Weights of a small transformer language model.
Training: a variant of Muon for these matrices, 7451 steps.
Each number is 128 + 24 x the weight over its row's rms, rounded and kept within 0 to 255. Layers, rows and columns count from 0. Numbers have three digits each. The size before them is the row's rms in percent of the matrix's.

# layer 8 MLP up, 1024x256, rms 0.103, rows 755-782, columns 0-255
103:139102135121121132138099175098107106114162096139136130179145143122118105154117143153155112130127123119143130106154128178126147112178122064137163158126091118153087150140121120136151126069169102126080181146116138126153101131139130156113101143115188126089130138108143162152193118130137136093119142088120136112116134097133117096144153127158125137132133137083138147151130120078135143103152114152129141145107153117145100113112165113147165124106146101115123097128155093157105122141135169139074110083106104096117139094153134091089141162142154108127128120120101155137121140166129132128126138160159180125118095161170128152149110102141097116112113162165110128119124134183118137111102134126104115151087131131126140149110151124175115156142107189150108127123114143120124117157164183
106:129121126154127080089135131157137133115131121131112159129073123149099103097139078113102086166113142125111095143137141100114094126139136125147145117117158122139161117124154164145114183170118126138129128133132135130133124143120121134123125139135159122129098122101099143136117096118133118177090132110134166102162145066080117119098126138176146141161068121167102132135138132122100143110144116156173106106127105139130118136110154077119112113094137175113125103117112123135111176177104134142094174152116082133134122088122143157107132141121131100129164114120174142123142101145125087101119100125158145111119104110159091116146155144130170138139139137115103134133067103111164136160094119108116079144132101118162113148120119161085127098046109134145099152147135120146123148153082085
087:146166144154097116108128147175118093136117131127126120152137081131171153113083154150154142127131150094157104130109149116118153145107134175112131135094106138146145124139114145132146100153137079141126081118131099132128082133118112088113130143131156087108151112140098103099175153124122148139083145152132122170103140158152116177151124100075099135102122114069167132166175109177089131146132153127125093149170150131154107073128120092123140117151091118067131134106054169118152124121115130110103107135111112121146132112136127094101111112131100114151104115155138127105109169144123093110117139122128133093156077118130133137097146111138135132137134143135139142101123140124112161115112100102166108116109148136133143117094097123129090119136060117113134144123069150098135133111167117
092:155131151110122064165103159132108143121135161131107114089130102117089168148110128146122145140108091110131097118084108093098177128110084161173143145115122167122113155144152146138053124142166161136160137100129106055153101124127144149137119072149118151112151111168170132096107109144118108118095142120149100121127095123128146109142155098156098086117147115122138147139124125134136151083087135146100144099132127119130148124136143148161127149144117141070109136133100105075124148144141168110153139099112088121120089110141169161120134118156130107163158082141093133107130125118120137144148084093185120156101139155103132133099134178160160161115092136106132131110156137112120133133142102100147146120129104164129154119140125148117136148134118128140124135121116114129173125147127085
104:162117102125125161165097148126132113117134143131128101107138157136158139133127153133117138158110101164146144124138138155103119142141140159127137166090154137159098103148118130122146097175155153121137116124145201129165090157131120142128089138120168154149102135096162128136123179081157089135131169096112135124080127116159141102148142133097098139111129148118147116119143142081120149134147127131148126137192083156124136110139139072115110098132102079130118139164150148128157130099140165117109158117143105128139141109110129083110158136177141144162137126163146134121113159155100145121073096138154118110102115090144165134121104126117162158131118127111153115115128126162135147106149129148097181130105116116134166131087131114114147141128105145085113163133134108038163093171111140
100:133146154150103110105154155132121147105151159098143101137124140118104098099100136141110154088092115165116152072116175147113153136126152104147132117132153154140146147153117165126116128149135178089144123147113095113167140102147119139099144107112107126156112115152169136114127078148132121119131121137122110174147137152108162133112183096132120126126152103120137154141136174158142114098171106191163129109116145115128135113101162143149126089117169126120152132078144147102143120135134111132137117144095112116087129138086114130155146083120122124111139102162144114128149122127140097100128105179105152138106122189116084118137103075122094125125100137110141134134127117190188188109104115106127100092100182149143116132093118133160092175101130132094134114156163142112123105141129145
095:163106134130135128132102130140164105121114149125125124110129186141151135141124145087163150128093122168141122141159137123136127136159146123122102116085107082177123146139116126147139120097143135129137140113103154118134116106097106132126184173090152131138124113108208118148151159140096120127102145153149132093162108117137083165159173121173117144104102096105167178086148105084120127088156098117140149106113107084131070115147128144142160131149142123128144125150121137116176164090150124158183126155151157083093099134094075102131059151135139145131119110163096132140098158136098135134110133101116080092109153159096100109135153133159130109127109143136138143107109094105143126134106105145120139120154137132130117134127091122107120114101116101102134123131126146164124142159102143
100:087131150101131139129107103106102086142168110136125112093163153177119118115166097139122130113133125148122139159099153153092099112102074118156103126153119101115140116164156123167140108135104111108135149126120145099121126135109152118163134097158138138097133121171125146121144134140149131128146159130104133127083133155142179141108128138126133083197155144148147142104132097128082147120113123134169156088132194151156081139111106105088068111096154155107128130130124149128136115096139138147089050128161119176094148105138156113171148120172187127155133131110110151118075121163130169121125172108141143143134118110132149168121115168126117124126106164121114110115102133139169132105098125157130167139130169115126124116142122129161153109130135160108116118097127120144106110113114117
095:141142076153128139147138144126122123139108170132135164073144120134120124086148126111145130118108164112180120112147089136090108104167131138100141127143148107168129113141131129136107113137170152155134142171134093086115138180155165130158103099135118149151139136113116130151097127146120129139157183132151143124165155146105119122105158151133121117148136125119132112139125158105189117115099094101159129085129135130144135180165144138166100131158173128142109092128155144103092103144118124151142139168133090131134146144119070110151087101187131123123106104121088140132154100155143106097123098103156096128129130134155116144115119120109104162117146132128159118109066121196108121107095143129100135135154164141092142131121150077109107137129153154149093080155107146150143097090130162
102:093116092075108103149122091110158098095144100152130108101167144164155152120108157130133127132140164136125110147135142139145122131098138170135083143138151104163142128084130062129130126157130110112115150177127165135131086108125119124119130150081124137080116131122122135150105146129086113100127125165154150111141143114146126116129134138168134109162136137121139153122134145108124121119089137104103163120184089081122127102105127116141175132090134096099139133081128140151126152110167144093140133126140119160121198131120137106164125111155097098136144135117167150162124129128087112102107151100122142122137141186094142122151127140097097186114112107136131132104176145096102168163118155142123142135114121116126170134117104176188125157122146135105158137083127166137081100126140125
103:130151123155106125095138140125127172102117159118115134108141120110113112132148141083093150147118094103171162111116158152144118131111093146082142153145098126131114140142101110081138142120132108158098176127124112097130122104107134132113130158182156149132129076108177126148097161144090144093080154125134151109112196167140101162115136166111148121114114175155099112121159135115150095147127134144106122107162147097123116122119141141112110123099171120154123100146105151119152108147112141131142089172089147114178106123142104087126106119100117096114146164094118156122131123135137102140167127159135145154141141072115132162110096120159156096123129124144125182077141138133108109136104153127153150127115134203138151123112135101114164123174188122105140105117140122097146149120109139
100:091112163100158097118143154118161154112135124107112106159129094121093138102126144123165169091076127147138107145120103137128147089116154100133161095110092173198139086087161110125101089113101138135103169114142091130100162140140133152093138175118126111137158113131094145162110132127198139148109118108117071156178122137136112142122122142124093152142117108110123153112113136139109128109101122178166153164135137158090091125139142127110144202133128143112115125151201132124115147142113122145103110125117120135146118161140107132116140139147158136128116133146141120109142077109119125098157100088106120138108152170121099145136131105100131129127130099110114107129122176144121147128121187137116132129151154163137110092124162140159147166099151148126090134126152094129164144139120139
095:155117135107096166135147155121121129110177121141151148153147092108166139120109131122103140119179119092130146083127142138142159155120086129135067099140127112128137130100150129135100101109147092140100177152142129119165097118104141127149104117132089112139130114111094130154147123179140167154115178083105156128151120127149127091153150124119138126154141121093135104099092153162150135171111122144145106103135139107121129126085102112150105145119110133129067125162161143097134136197143116150139177131116158146092111114163082145153148154090148102117113148103119133135127133148085129125144119118189152119129122142082157134140106119157155157131168122140133115115135099174160179114128091096133151129172113121174141091120167146117110117126159123130148110082157149108110099130137140
105:180132115136120123113108135106155117134094135106102089114117123159164174161118108121078114105170146108127119156142157143109140109115143115122167080140145139149142142123137166157133097143155144127124083094137145111112155125170151096120142104128127119115114176133149125067138101152071128121104151081092123163147110143151113164149141125164144136126109109147113103131106166131119098124097099146115150148148125093124113080154138096139117139181134125094122119124137120120160109165157097146142128117093100152131159131059147124122098124135090133135169135095164142171143121115115107119105165105134108160133183105124152109097080096117143126153119128121091144142154155101156109128142143136169169122166132094128091117125111143180131112104115141143140078095141133106153149091143106
114:129098136118150119126148143085109167141145104148110112095129163059130085119117175174123123150124115128180098139146096068134111116113121122083117130150106162134154169117143110147154108121166110160127134141119115109152148104109138110131113127161130101100145137122168112137114133139124145181087112094141144148114107138125157134105160152117113156110147125103173091170096151069114128138132083125128140131155099094115127099179159121157140097086137070169160142143129123140127095168103144146142147128118107106122084132131111119117125108118130124148098160116170103160105129131124125125155172160093079133140167142097100135126094125115122125145124129157163147125146128170122103099175138124089135127103127127130112109118138128122162117163119113102108078108128125172149139087094103
100:113136110179142134121144159144149103128136151110088083159144149136124089096147098114160125120144136141128138098146134080136155084149139136179151149124147137108148118132123116138098110144136131094077105146140160077147116131126138139137136123099137153173073118158099091173145098117106166132137101156095132129099100111105140136125147114120163169072126135100117093103172129120148105116114132126166138087120128149096160132154172135128160113151156081154117142139166112120113110121167124121162117124128107128071101140148074118116143148152087111151140077140140146121121122099116116144151156119134131106110165130146084137153126137168189176131137106140125091087124119106122112125137110082133102102120138100108133162136152118069123123120094148107119128168111103143121086116151119
091:140099130135152123165132138101135109191146130100119119140141141104156119132148125107166139111175125099150114114105116100114118138103130121102134100129156126113170128116138117160102116140154095140120125106134084101148149105170131149155146138181104147152104133126118172138153116134155129143098111088124082149098146105152102161124146109139141187156131171118147109162139134155144146150127142110156095109148057121143109165106131093100153147160076169133114156137173176108073147145136148116120153146136149138132158147121158116159141103161126135177164144117141132058156111103118158125122110130135132108143117149150145090167133116152127164126102198165112108124123097111156135104111146164140142100121096125128138146101131159113128108116137124148146129105099133116060137136098103
102:149130142120175141153123103126139074100129137096124148160155103079118152114127150139108168120138109186151128139127187117144092133119136160175119099136115092138110136140126155096063138139144142131110085128146114130108140125159107159174103123068131119158093092146137139106164106131129145078090146135144110108130110119145107165172125156110128123129156102108136145136141123121137153130179148124135119142156136131140156173121154167119095157113131110125118147135129129123123129107088117097140123118104132162134131102098150161139125168157131141158133123161166157104093132139108079100147165141126121064157144193114126124124144122113116109141111146106154150054116170127101128137113124147127113120110091159127079134067132139118115109106153116149133158163144113109144129092109145
099:145153111128122168131125099102115126074091139117130157115181158125107139132165102140158124134129082151135115094164126177094098130089132137158108130131109104112120117090101165146124109101108123109150110075107103167134101167121103162110124116147127151122106129126134154131142121174156140106124149092149112149132114142125155182094166170138137181114102110115113133156119142135124183169144125120136123120137078149081173127101114133141114116166144136141076130156140138112140092111151088132149104174153127121104122152113104083153132152148105139111142111151139168119110109131128180114161109138105119116160148106167089157146113149126163104162092161111134131116114176124134129140100159139141175138099135139133151129123139171121123098085159092156128091124144110123129113080111129
093:172119142112135101102091131108117111137165086152120135114107160130118109153106107111087119182130157162134076106137129159123130158181138138133101139182126107161149147104107144105134086086133119166090131132142111106116137161121158123120118115120137156135097180082121142111135128137157116108110115120144133131126116149161109120097151113103112117121124198108119143102129156105168106123165131121138140108084179138136127159156142137130124133114118106172161082114087153126141155159181098108111137137154104114103081131108089102106141155135115097132120115148144115082156120155101159124080161140112123140135120166111107118129113149132161155129145116125136113140118087139178121127132174189096137119126097103089136127143115139100102153152145188146123103098170124124129094111127146
105:129131112161138103138144133153158129127115153083156133114125110139108140086182153143112103119186171099127105131124095108101133097159145090110139098143140118132153148156143107134103138116125094120145140132142157112116077116168062119092159085124104131138140149130163128135130133173149122120115150156091108124086132127204135127121131158118123119124164169188118134148141106114097119110129126111114139141139082111129106127130140097171151130114158115095139140175107137098119203129139163122141141090137155112109075080117122129125110122167154130131107141129136128111123124130097164090115147108141108100102131136133134132153155101166120110152128105164140146143154123120065121111138136147137163129104157148169139154098145088086148121130104152109124076124148146130105113150083163
105:139129083131154142098170176124161129168170142101150118174128130098158090130138131139140123109124092131136132121115088182106163114118129155152103176130170150140138100138108116093130121101120162183103141150075144136094072104122153121131151112134127120161127084089115145122149149152141122073115118129102117157128128112117133113140135134138112162154128131158140121098154140105134172147098189110143111146118085127121093112120138092124153131135148125140102112127143133123124174116149126107113108131131148145180084150155127138125119095163102115149138139121121133164145136122166141162168128079104148085101189101181096173157152139118117134157127118171157086140136139108144102120136130140094172117140083117103137136117133115093114132131132097123162141134099139099142092155139123
096:097094128111126127132088134123096121124156113132120126112119134164124116155129139106102136126120141106124084164119118101147128119134102166087146140122119125144135118121168129091162131147133133135148124131108184095122122076101122150137191116103132122164147096140107128140102184128133135141149137124147158138096159076105138185153150180141130093111103143083161114116134174113147124103136107118109170144096089124125151160128094196092148085121160114153105150091115153160173097088139152116146135122104115109139131108133144116113131152149155135150157114150149145131140108116157151156105116134138111142112157156101173157081168127140082132101127159152128138152129130117150125141102158133114109089148097160162135117103112175112134135171116168113084125150143192132116144118139159
100:123149146130078131161092147200147137133128131131125157128143097102117133134152120132134096114142091141159149125147130120102095146169158126106118126126158117120107121137163140135145137149096092124144179165146140143185166089115081114146139138112060177133088137129155124112138161154142131136143124145140110136142125126136113099129132124126135161118167106175144161106126154125089106131116124119131130141109143118107125084099135108185100134149151128111104093114144130095151154143143122148122164091110122127147098112170087113097097136156139125088107118117138118104130115126152126181119161142114166143102133134122162107094126128120149137115113098111192153108146137122174192118091104113121132156097096168151118139102172122148128186109112154130075139141102092127118083151118130
099:140143128127159120115130119127095124126145103196100152155114122099107137070098135079124127124103123132107174118081121122120148056138137127112094086131107122140144102120122106116120141093112109122135101142148081117149117158125141127098112178152139115103139105114104113176147144131135140139096088108125143153145089147105136133133155117133120191147145116092125152073152141157120111166149131179164095131146149123085097114106103110105113149111100158108130145124122124114128119125064110105121122127143115113107103136105164109151122117123144202113122164132122091115125116115132122103110166150146122097134157120125131175130151103111143140124121077124129107165110138174170157166138112159095151158133107174097157153102121132129098132073118091117119162104129094142150125138116098
083:126063134106125085143148109099107148138136090113186142113152129113167134151172138109115107120115104156112080127101149138124121160149136117160124162128123114102166104112142099133144162076125097112179164131087122100161142077141093084122105145126133130137113089105123091114080125152132128135121114110100158161084139131101118126134137106138107108172118144116096111137107171102106097154108099109108122133104167149153170100097130107146104107114127131144130145102124130124064132137117141162130121115148178094161135145120136137134097126159143109091152130126158130127140132112132105140125137125129134144134091169133131150104125088116119116128119127171150121150147119127070136125149086123145107096172108127107094124110149121125163124190158124185110144185143120133139140074130155
100:103092162147132192146111193137134090156125130110108121165109161121140132130128141169159141137120113091130091110111173118138158117117185118150119113082148147134155152098131142165089110125133106112147132135120107151141131140107127130113170102164087092144114089142138128144130164092112141165119155170100118133064121113165101140121142117117145158107130118143133101133139086169149155109142122096164094157129101106153082129083146164144087131133144128121167105126123126138126131162149098168154109127103136114113067086129148143122170122139149098127125092115102132136115068166124121096096139144111105108137134139143114090133123111125138136124148166135082173155154136131108109147157117129124122118161153120129148149105138144146094142120107110153109130131147117080137101179089106
092:133069112098131130178114123163139121146151094119123165117134110109118134155129086121149111103147172117137102106177120126143113137139107118123131126116138132108140079136101175119167104112129092140150150140135108127137123088120159100123078107130111111144148097135159125151113172181120111104128124125138157114140102123131154108099110141131139111141165123115147130119126073116121132130153136115146091119098151147155108141150136105159132170105113117140094097157162100163133136112097155115122201077118177125098124129133114156123103142123106163152112171131133105161137177125123189139148123121100109141102152090168159134155109182097156081112146156123129130144127145099101139125084094115172116166113148154168121101152145116086133141115101077110163125152110145150109106150127113
# layer 8 MLP down (transposed), 1024x256, rms 0.105, rows 755-781, columns 0-255
104:154148137140149124149072102167146099118123125121112127111125160114133131121127151158151131126109089154127123174157080108120145160127116122139150168136145088112085110105118058110147154098134108112176147161138108068076120127161128138124118129098136153116146144152170121101141126075102117136166078122089136169122083165165128093117152135147132136109149126103100119144117091132128109127119101133122125136143112121096132112070149099118087146125118157135093141133140101126133128137125122089136109093160151135149143099141149137116086112126119165115166098121131098120121149087141093135107123137109139114165163117118082106157105126137127083109117137156137141099158114157127168109139131102140127102128142148153121095153186112140149187131103169094137110089120136135138126178158093
107:118152127160136166147128157126098121133154134160131107138154090156116114194124116145100124131128115113069157165140124122149135133149160111181109123101125100137181141108171211130146141116141133133131147094173154131133152117120171140119135110133162137127103091096084160136157149179124138164128125106100128160115139133157091115101141117121164171100128159140119128179085126106116057124125119165096160133172155076133100166147114128125107132090110105138119129120114114135115130152152109108118100122134120119118125099154090144091108128121107122134123130162102107090115123162107075112128121087133140136106092108073120138150178112157096115098119130144150112122131127158136132139136062109124127112144104112110182154146132089120123132114118170129140138119127125111127114120133140
092:117135141085143152113121098140143184128124112128100114127136120141128135121126158102140152098114108112127162088177123128116152151149130132130128160149130131159099095132124134111117099115134103095141144116090145126122165111154112143171126094124144115078115135109158084128130134121125162138096129147083101091118085135155109151147137127105116148161165151102165127138128143131074125128112115103136130156118096151115123137096129096114117100186149125140168135128154127148160151162137181115135182082141135105164173114119130096106165107133172139101134148154128033119099186140124105128128094126087113134127148135147142134118104129131112145151086120136144140127108100117107134153132154169085102127205072113124115137128136126160098133127116166105150095148155102128103147105116145
091:136135102135119137130128087118119121123135116073116130143129114123112118116117095125173113112181132145139137118099133112132149123100163137148153160140152142099147143138165124095102115133123120144128099122169155124120107148142169136154146089128121090113157088178114136135126126097103106102129103118091124112144160132130143110152125126171130173118092082090129098145120115103141105156120119167116089158083080135119096138188069143118162141127154064144139144139137128141141109138134152125117094120108125134181111124127107158116113147111112138137129144149120100151146090124104145062148088171135160125092140101166120075108138131105093177111090102109142116146094099133121161133178139157085110131167116077158127090133143122112124129129122133140163132149129137122100118142057119
102:125103116151141125113127165078156099116102136110136142143093169128136141131111168077153137128143137157155117105124125093101131142140136181137108117102143128168071130129137108157131168103100101119133156156130143078113141142110114088116117136114140157186107131159121157126154128107121141133164188138172092112116183126127165151138150124124126159163156137118122173144130110139108154173132098082188143139095116143113129136160112126097107122155104138091166136140113125117126147100122145114098115116093139091169126135084101127130120148178169139157125129076086159107118135147129117117054131126113140123112146086146133136128118117121136160114117130135180107124107145140120163092163164142136132144138098154160112105156135119153111130149145098105162122118133088115114133132119182
101:137137102127140128149119119142116139143116080135158091132133142100079176145148150121144134137144113128111155138153115137117101110111106127145114183147082141092135156130139113134123152143135098110117120136109155113085135156136134128144122092149131161123129130159102138127121149127116146103124141124073106098133156129168141092143117146126129144129089179144152089164123084139099110127167095141131152143145134139118125115054173123108102128130168157138120058158122127169059142143126097138148128137103121149186120122105141176147121119152129116082112110109088113081094142155147144115140140143139100167134107109132153168172126101087134116122144151121124172129139142091130116108130132139102145184100175164140123145119109146148092102131116142115136128085110116098155107073138176
097:122175087139129126128186130163146157121148110109159110130069113103130097101144090133148135096129111147096109105124137135141135170151130128130127112158104160145115146146127071119102161094102122148106107154156140127097125118107120155132161067130112112159129144146076097103099137070098161149175127136144117130124146161094157140108121138098127143099136125162078131168166133139116172127149098119153124107122118166167146101166127124141120111122156165142166145129081118118093117158110163081113126150105127131133121138124137137154134143070122076142121153120106093137144101121131141135142140078107109144112115135123157118160091122086153125139117095170102103165114102131109115132122145117125092119151097119154148135116128147209085136137126168098115112107127147128120133118136113
101:160096073135111130109125161092143126132171130121126129103110137090146124132129097104131116127128100134178113138137109152154128103101136119155118071128079108159096153129127132115104128113143088140170132135143117121158088098138190154130144120123079098118118117153103126102160128129131115141102164166134139156152140139113057113126126116102136144113129140144120121115124196116154138119177115193142160158155135104125115127110111087126109067125110139116124135141126136139115098172138173086163147117144158134119133132138159166173148118100148166125112121133135119161144133118132155165109183109138158131083112127120127133121106136141145111079113113113110157156106121121104108162120139087150145138119140175102183116165100148088113149123150150138144121164120180141084142134116133
095:184111164093173079100056105185095112169144131134176112106167103136108103151131123147141141119128127142163109126147105149120096112099111113169140140129109139079133130143130097117177147097077062114144105141151133151131148091172146129130127145139118092117106126117121129122148153108111146130147111115105097116145092105177100127117138133107143120121146118182135136157156137101109097124141139117169124153112120120078096109154091137139165132146096135166150152116079117139134142121148102132146113124113154144147132139152143085160116178121142153089119130167124154118091120114131126146153164137113170128147133096094152116103129154138103140113155129120098122151113168151125174172145119119110145130147082149118112093148141131134121129099103091092152132099112102110157135141153123
100:174152156118115128116125129128139157097123139128140135102106150127087109112132088132128097120098111120098097108132106127095101130109125121095118147154119133125119114124151097102112124143130141115104087140120073133137163134124142125145160144078089157168127161133117148131151112094134128154121086095170153135144091176132117105126138192115142069151115133147076105124138149087142103161091144131137101118131180142139149118086160110135100109173152121155125138121139160120093108118155148117141174115157110084144154138155057154133091124123141152129135160074131127115142155124113135119121116133150133136124107153133068146190090172132134123131080094135149153111111127122130124082140196146124146123127149111090101125133123096137094132108125153078157126119152109142108107139128109
105:143138114135097151151100139116138117131137111100124125156176134156114177141116123172159166113105096084116162123117160105118125161118118147133088126114156147153150121125109138117154115109124136112107133148100118100131131146105103115110128117139086109078129101133142170126142102117146152197117137136108152140111077102124123124159105182114157163139093109107164172151116081083135091143112145084086146125139101168137097147126147134115119127091091160092142129096157122120103141120145124120160078105123157149147105130098145121121096147177124104151100156137112128192160095101126155120141128065154111122102098146112156129078135126144087137134132143081141141098165143109118106131126148167134107123108131123136132171161126137170149130154100105171137105108120149124122143140136170
105:125127139117131137104167110139129137136091156124135118110123131105152135135111113122095139103156148134099107155141156129199128101126115089146140143155127163151162143108104129171121136120188137094093109131134127139101112190109085113165158124103115125140128117133136108140144114136105104130093110118105082132145102148143106177117094116111095107119128116160168113123126107126169111073146172132142161067109115169077138110139095115090122129115129098152116147140153112120150144146080157121112164105091133143105124094081125089141128148123111102111097110188164169132157124132127127149146135173124124138076132147105115162089085097148124128110086152153122148115138124099166123142135168118125087098109142123161122144124146141112075117167127114088128162117128101143141105115121104
103:145149093202147102154105139115119123136108176133156097108156135099094141146113119129107123160150142126105098155142125121142167115119103102120127138120114086133146121101119127133152122107109096122091122144083157108118123125150138114116155148145161122135132085093069119139154108117146115117105153126114126102110132112136129089137114161106145132142115092103144117148115160139151127110110115197160132136158153140101125103095158135101131138148143135181131139133140150095145131140105114164102103134168146119114112096200108147125098102136159099111154127143145114122125135162092137115136138108133106131094129175165145176145113147141144173099148152127072106142134132109156137123135088077162192118134107125216129094150150155133130151123132120118183128080142128131097124098124128
105:161125126097150119096060102140125152095123119153181112100176144113125136148122159078139149117098111156117113125070129157146126144149175102142154087154108164129123106077142086150120112080127112120136125123105129136136087157124145140122137078125108082092134137137124107082114099125133132149115187104132114115140134116125094140141148131137162139090107143093089121132128131123135128093161110175123122120170141174107145119159149122140089158124129151140171113077151116144128112123133136100104165134110106124147106134091176112109142150173155118156130121173143110129140129157118115166101147118142099126143171122158096122083107132117138076117168140125135118132116145124121158150079139154164086142154066129122113131142120137122135112119160140159143109106150114146121156167122121
105:134115102129085113100154124138131141143132138144107134104148121125128128109158138150138158139119114129132134133148102123145051147139103143136122148146122128105173133097137131143163148132151150158133132141149145165145150137172115107139118131146085124090121124120135151127122126111137116124133119108146123097096099139157142111124155136143147125101178151114167118163113126130137117140108153136122114125119119123106138114179193136141157078124178150153118143148104119147143151150070135097112135154098080142166118099159093134150154098140172114126080123167140125099122152115141136142134130138137088116103164114122153139104106117164159087157147138065143206125148155163193100170145115167140118127116124116176156093120085103087138091138102106089103119074162116131114115132095132
103:148146132124113092136107122102098137105118153148137134148098123148114152113176113087117126169111132155134118136145109116129116101131132126182111147156133138097112145137162146118122101134120154088123149125129103123122090113106176123114141164151143122103094107110116134146133182150124071127085125130096110182119141129117145058129117134108106188106106151174125095132127119130140118153100129112091078152121127119149156126057160142114136142106116098156160141154111106129137131187162135121144152187154115169137164128138131150142133125139177173161127163117093120116143118145101184119115128149133116088123170143134096129100143136166141121161137130118103128148108150104124100123163158154129121099145153133078098110159133130134095132149130147169135114106137150133105106162100186
095:144158144120106129124110142125093110101115110126144104151131112092134134131170121137113129109123122109115178128113177105147121118092127099157173158150139124134125145139140099173125113124144140127134125120109142138175098133097168125133127127121155166128113143134111079128110186138112083121120125083136082153130114145078090119136121101154120136098108136118146126128134091139107110139117127038136148146146153136149130133018123112105140084122128114141081149128114140141103145100146122127111148081099146110125136146137117151119154109105134141161123077126146078118115093160166120141156131148129116115124133140175119148154140181120119141101108138109116107117134127152128144159158105122119137142228128133140143144156114139141107111111106157120165121171106116138136083112164105
105:133149130150116112093128140125108095141134151150134143152129119113089145152126097135155131121119176169165158065124109110097113158114149147103156095160108132103177139104132102147113131160115123163131102123120110127130105099144116128137113130135128074126132130107075145129138116109122104120121119126100102097113089129159154170141079126148156146153136165110154097084170130096139150133142086118166141135129125116125139120205125144112129139141097110088081124137127118167149137142121134105108125180106154133144092100147133106116145108116123183115116093137178155110152135148109141108136156121152108133146138131141144149111054112101146099113100179145143095154173077140114110123080085120109130142094121125141142133147115125142113117064090143129104127171179144120142123135138119
104:107142136144139079138090135171111143148115174150135147141114170135139128171133149147133158161164179144125114104094091092147158130131098151103154124123170142110117116098150091119114144143104091121131107115154131123115137062099123135116131128165207185131129093125087135111135114111106088107150157145135144125154133108148136130120088115156157089138136107112157134107113111119141116109124105140159156124072147167107177145165136138113152092150154152119169139108136117150111089142142171117158127106128118146144119101147130091110159116153130128148110104131137146125131084111137170124092149153119109174109129126062105136146164144125135184118142102106129133096119152139078127109137158132123139102150132097117112127096101136134114137150115134142139160087134130145105139146196136
093:114161143120069154140116095174156137117158157114172111129128127149138132105140062111087142117114097129098141138130108109093120198104146101103129131115152103135152105093127136117133102139105139131071117127148151142120135139132100114101118132135133129117130123110134092135167138123138122114124107135176148145144118122150120118140117119123137178115141106127171150123162154087147107146091164101153098136158127151154103132072122160121149122097117137140161152166116147131133156110140111119125150152149120135114127155160073158096108124130132126105146140144112057142086132129085133128118129190159108099166117134104109078150167111162116156117146152124146085136134106145146138134122112147120106130135072115108065119199145105084124168121089140096104115120162145131131124123123148
106:145139129135151069112107136135164124137119086142112139119100148148111132108138136130125089107130148145135148115114116121121136099155109104171155145134145126063127118093134133100077169114117121128120083166134158164154118126096113120138090109106114111137143154155146105147130088174151115120118104097123131142115133101145112118128108121162138142106129149103091193081109133118147135123135142085148095120114147124118127125033130143111141126153148136109125108159076110125140161091114121174126117182126136166098114148148127140122134143120146150157102113140120116113154126116142113119134139153126153166106150096057124097184159086120124131119156142099102130140116150137134102084090208137139129121109157116157135138109119132078101157106148099098077112134160139140143119114133134
110:169150169126125137119126098121131133160177139104114116149137103155166155166161123134127126143139099130134165081135087141139031135154122159151111158128112126104180094131131112096114127130114156113150142118091090145098117064149134124166145077139117128158122118099126159111140124161103101110118099139145091140108139159107109131139138100150117135137180101112136098091162131141131156111141096111093118148138137132120141086137170123155110166119141099107115088115150142149107093114166101110127103129149125175111133142143098121171142111109125125125144134149131107128104138090137111135154136154101099079109158182101100165154146147107133179092158149101142156143147149133127146141132138153131160090159136118106124139134116115118111147103076080111146140136112098136095098141130133
096:121104117110088137144116110139111166110130133108168116110158115149138156092151151112125108093129111152132110148164102147121109148140151157148126134105128145134105141134157156094147130099147115154149156100131114147074128125126125096120144120136085107143110104075079112152141132145119112112120109162131140148147175078104167157150139116112119125172136157147167132147159126142112106091124086137135109131118124123117092127130153192150129134141131137130116222086120110091136133126141114110102152134124141158142120130164142158094175126129114184154125132103165084136110153092096147150110145102133128139104152124152168113061137137087119139119118120111128129142098126145112137117094202157120172149153132112118111157178112080092154102113158127139117177112140119150119116129115144
103:154147147130150083075149130150098145137129126158144135098120118135112124136100158095111163139144164125111114142108138123097117138146118125147127158115084113144164116149122128101141112144162134161113120137125154134111107171151161128141113126163128124124098137145069133111129129098117110139101115118105172142105135145135179111148151110153106191125116101134079108141120131108123127150137157215098100045151147112115132112035146124085128139129132098137138137153142135092138142104105134084175109143144143112097141143092141100136147124119135136116110161153099105133138126131099131118136100163132145110188146118156131164071159140152119158091117137097092094081109186106113108138128138118126117114151138151145109141123130090109102125093117129153162122127129118104147126140150129
101:106145104146101153111184103086118138134131096157141113108124147088095137131123101125129111139094127101135142128071127151166158122124122119110113132100135157098156146146127117139164127122140135107102105172161121097155149157139143191116183158110108099119133143117113086097127135157101112167135136099148155101173140180155116097125135174133093135175118114096127098129121096129123090108129139140126106135140124129126184145128119142148120208138122119111090178130138066121180143138097146118180162135130091149129120117116104094104112127133138132118132122117119091108135132139091131141110134124118211137119146119119095111148094085161107112109122117136134063145124124141108145143138078135143108143101122132113123118104130138131121155134103119094152094120118142116143133180126161
088:146110168134129130133135134133170088118149113154122152105132147121164145124158108128113117099138136132089132109138104117128125133171145144149095123133143147129119134141118076140140124117112091175148127109123117135080159114134077153134110164103138134098116132167102131131138108124122140131097138160200114122138135121100173126055125136105144121142150095112127153102100126152114087082117169103143158132111134132120128162147100122118110109190135161095164135089086115148092099136134126130093154144124160111121148151113130126100139126159155135095119148134165163101147163146139115128137151148102094106121081119125108121125167144119168099135098147138090150143122152149113101128113091133136145124106144089169121140102093141079128075096144128193099149120108120124136135186175075
094:121062171151124111106124160084110102118099080123143113131128113113123093161173107132125134140146164125149104103147113135113142073152138110121099118102155114115138122114135105109128184106134119138163108128165069086153127128147138126173091124132142109122112129109143142148120106126107117105136136147127127106126147157164081120116130100085110167112116135127062106123123139131153129141125136124145134119169125121164129153090113141089132129139109061128145147128198144184108135091131151149115097154169117127140121123156112099138127136139143143115121104080099145163143113143124114165125133124135109109121105110171145151163109126066129145129140125114150109152100126168076115115146138140162122090145108140155121096159104113211121138098121127117178105100148132135158108130134103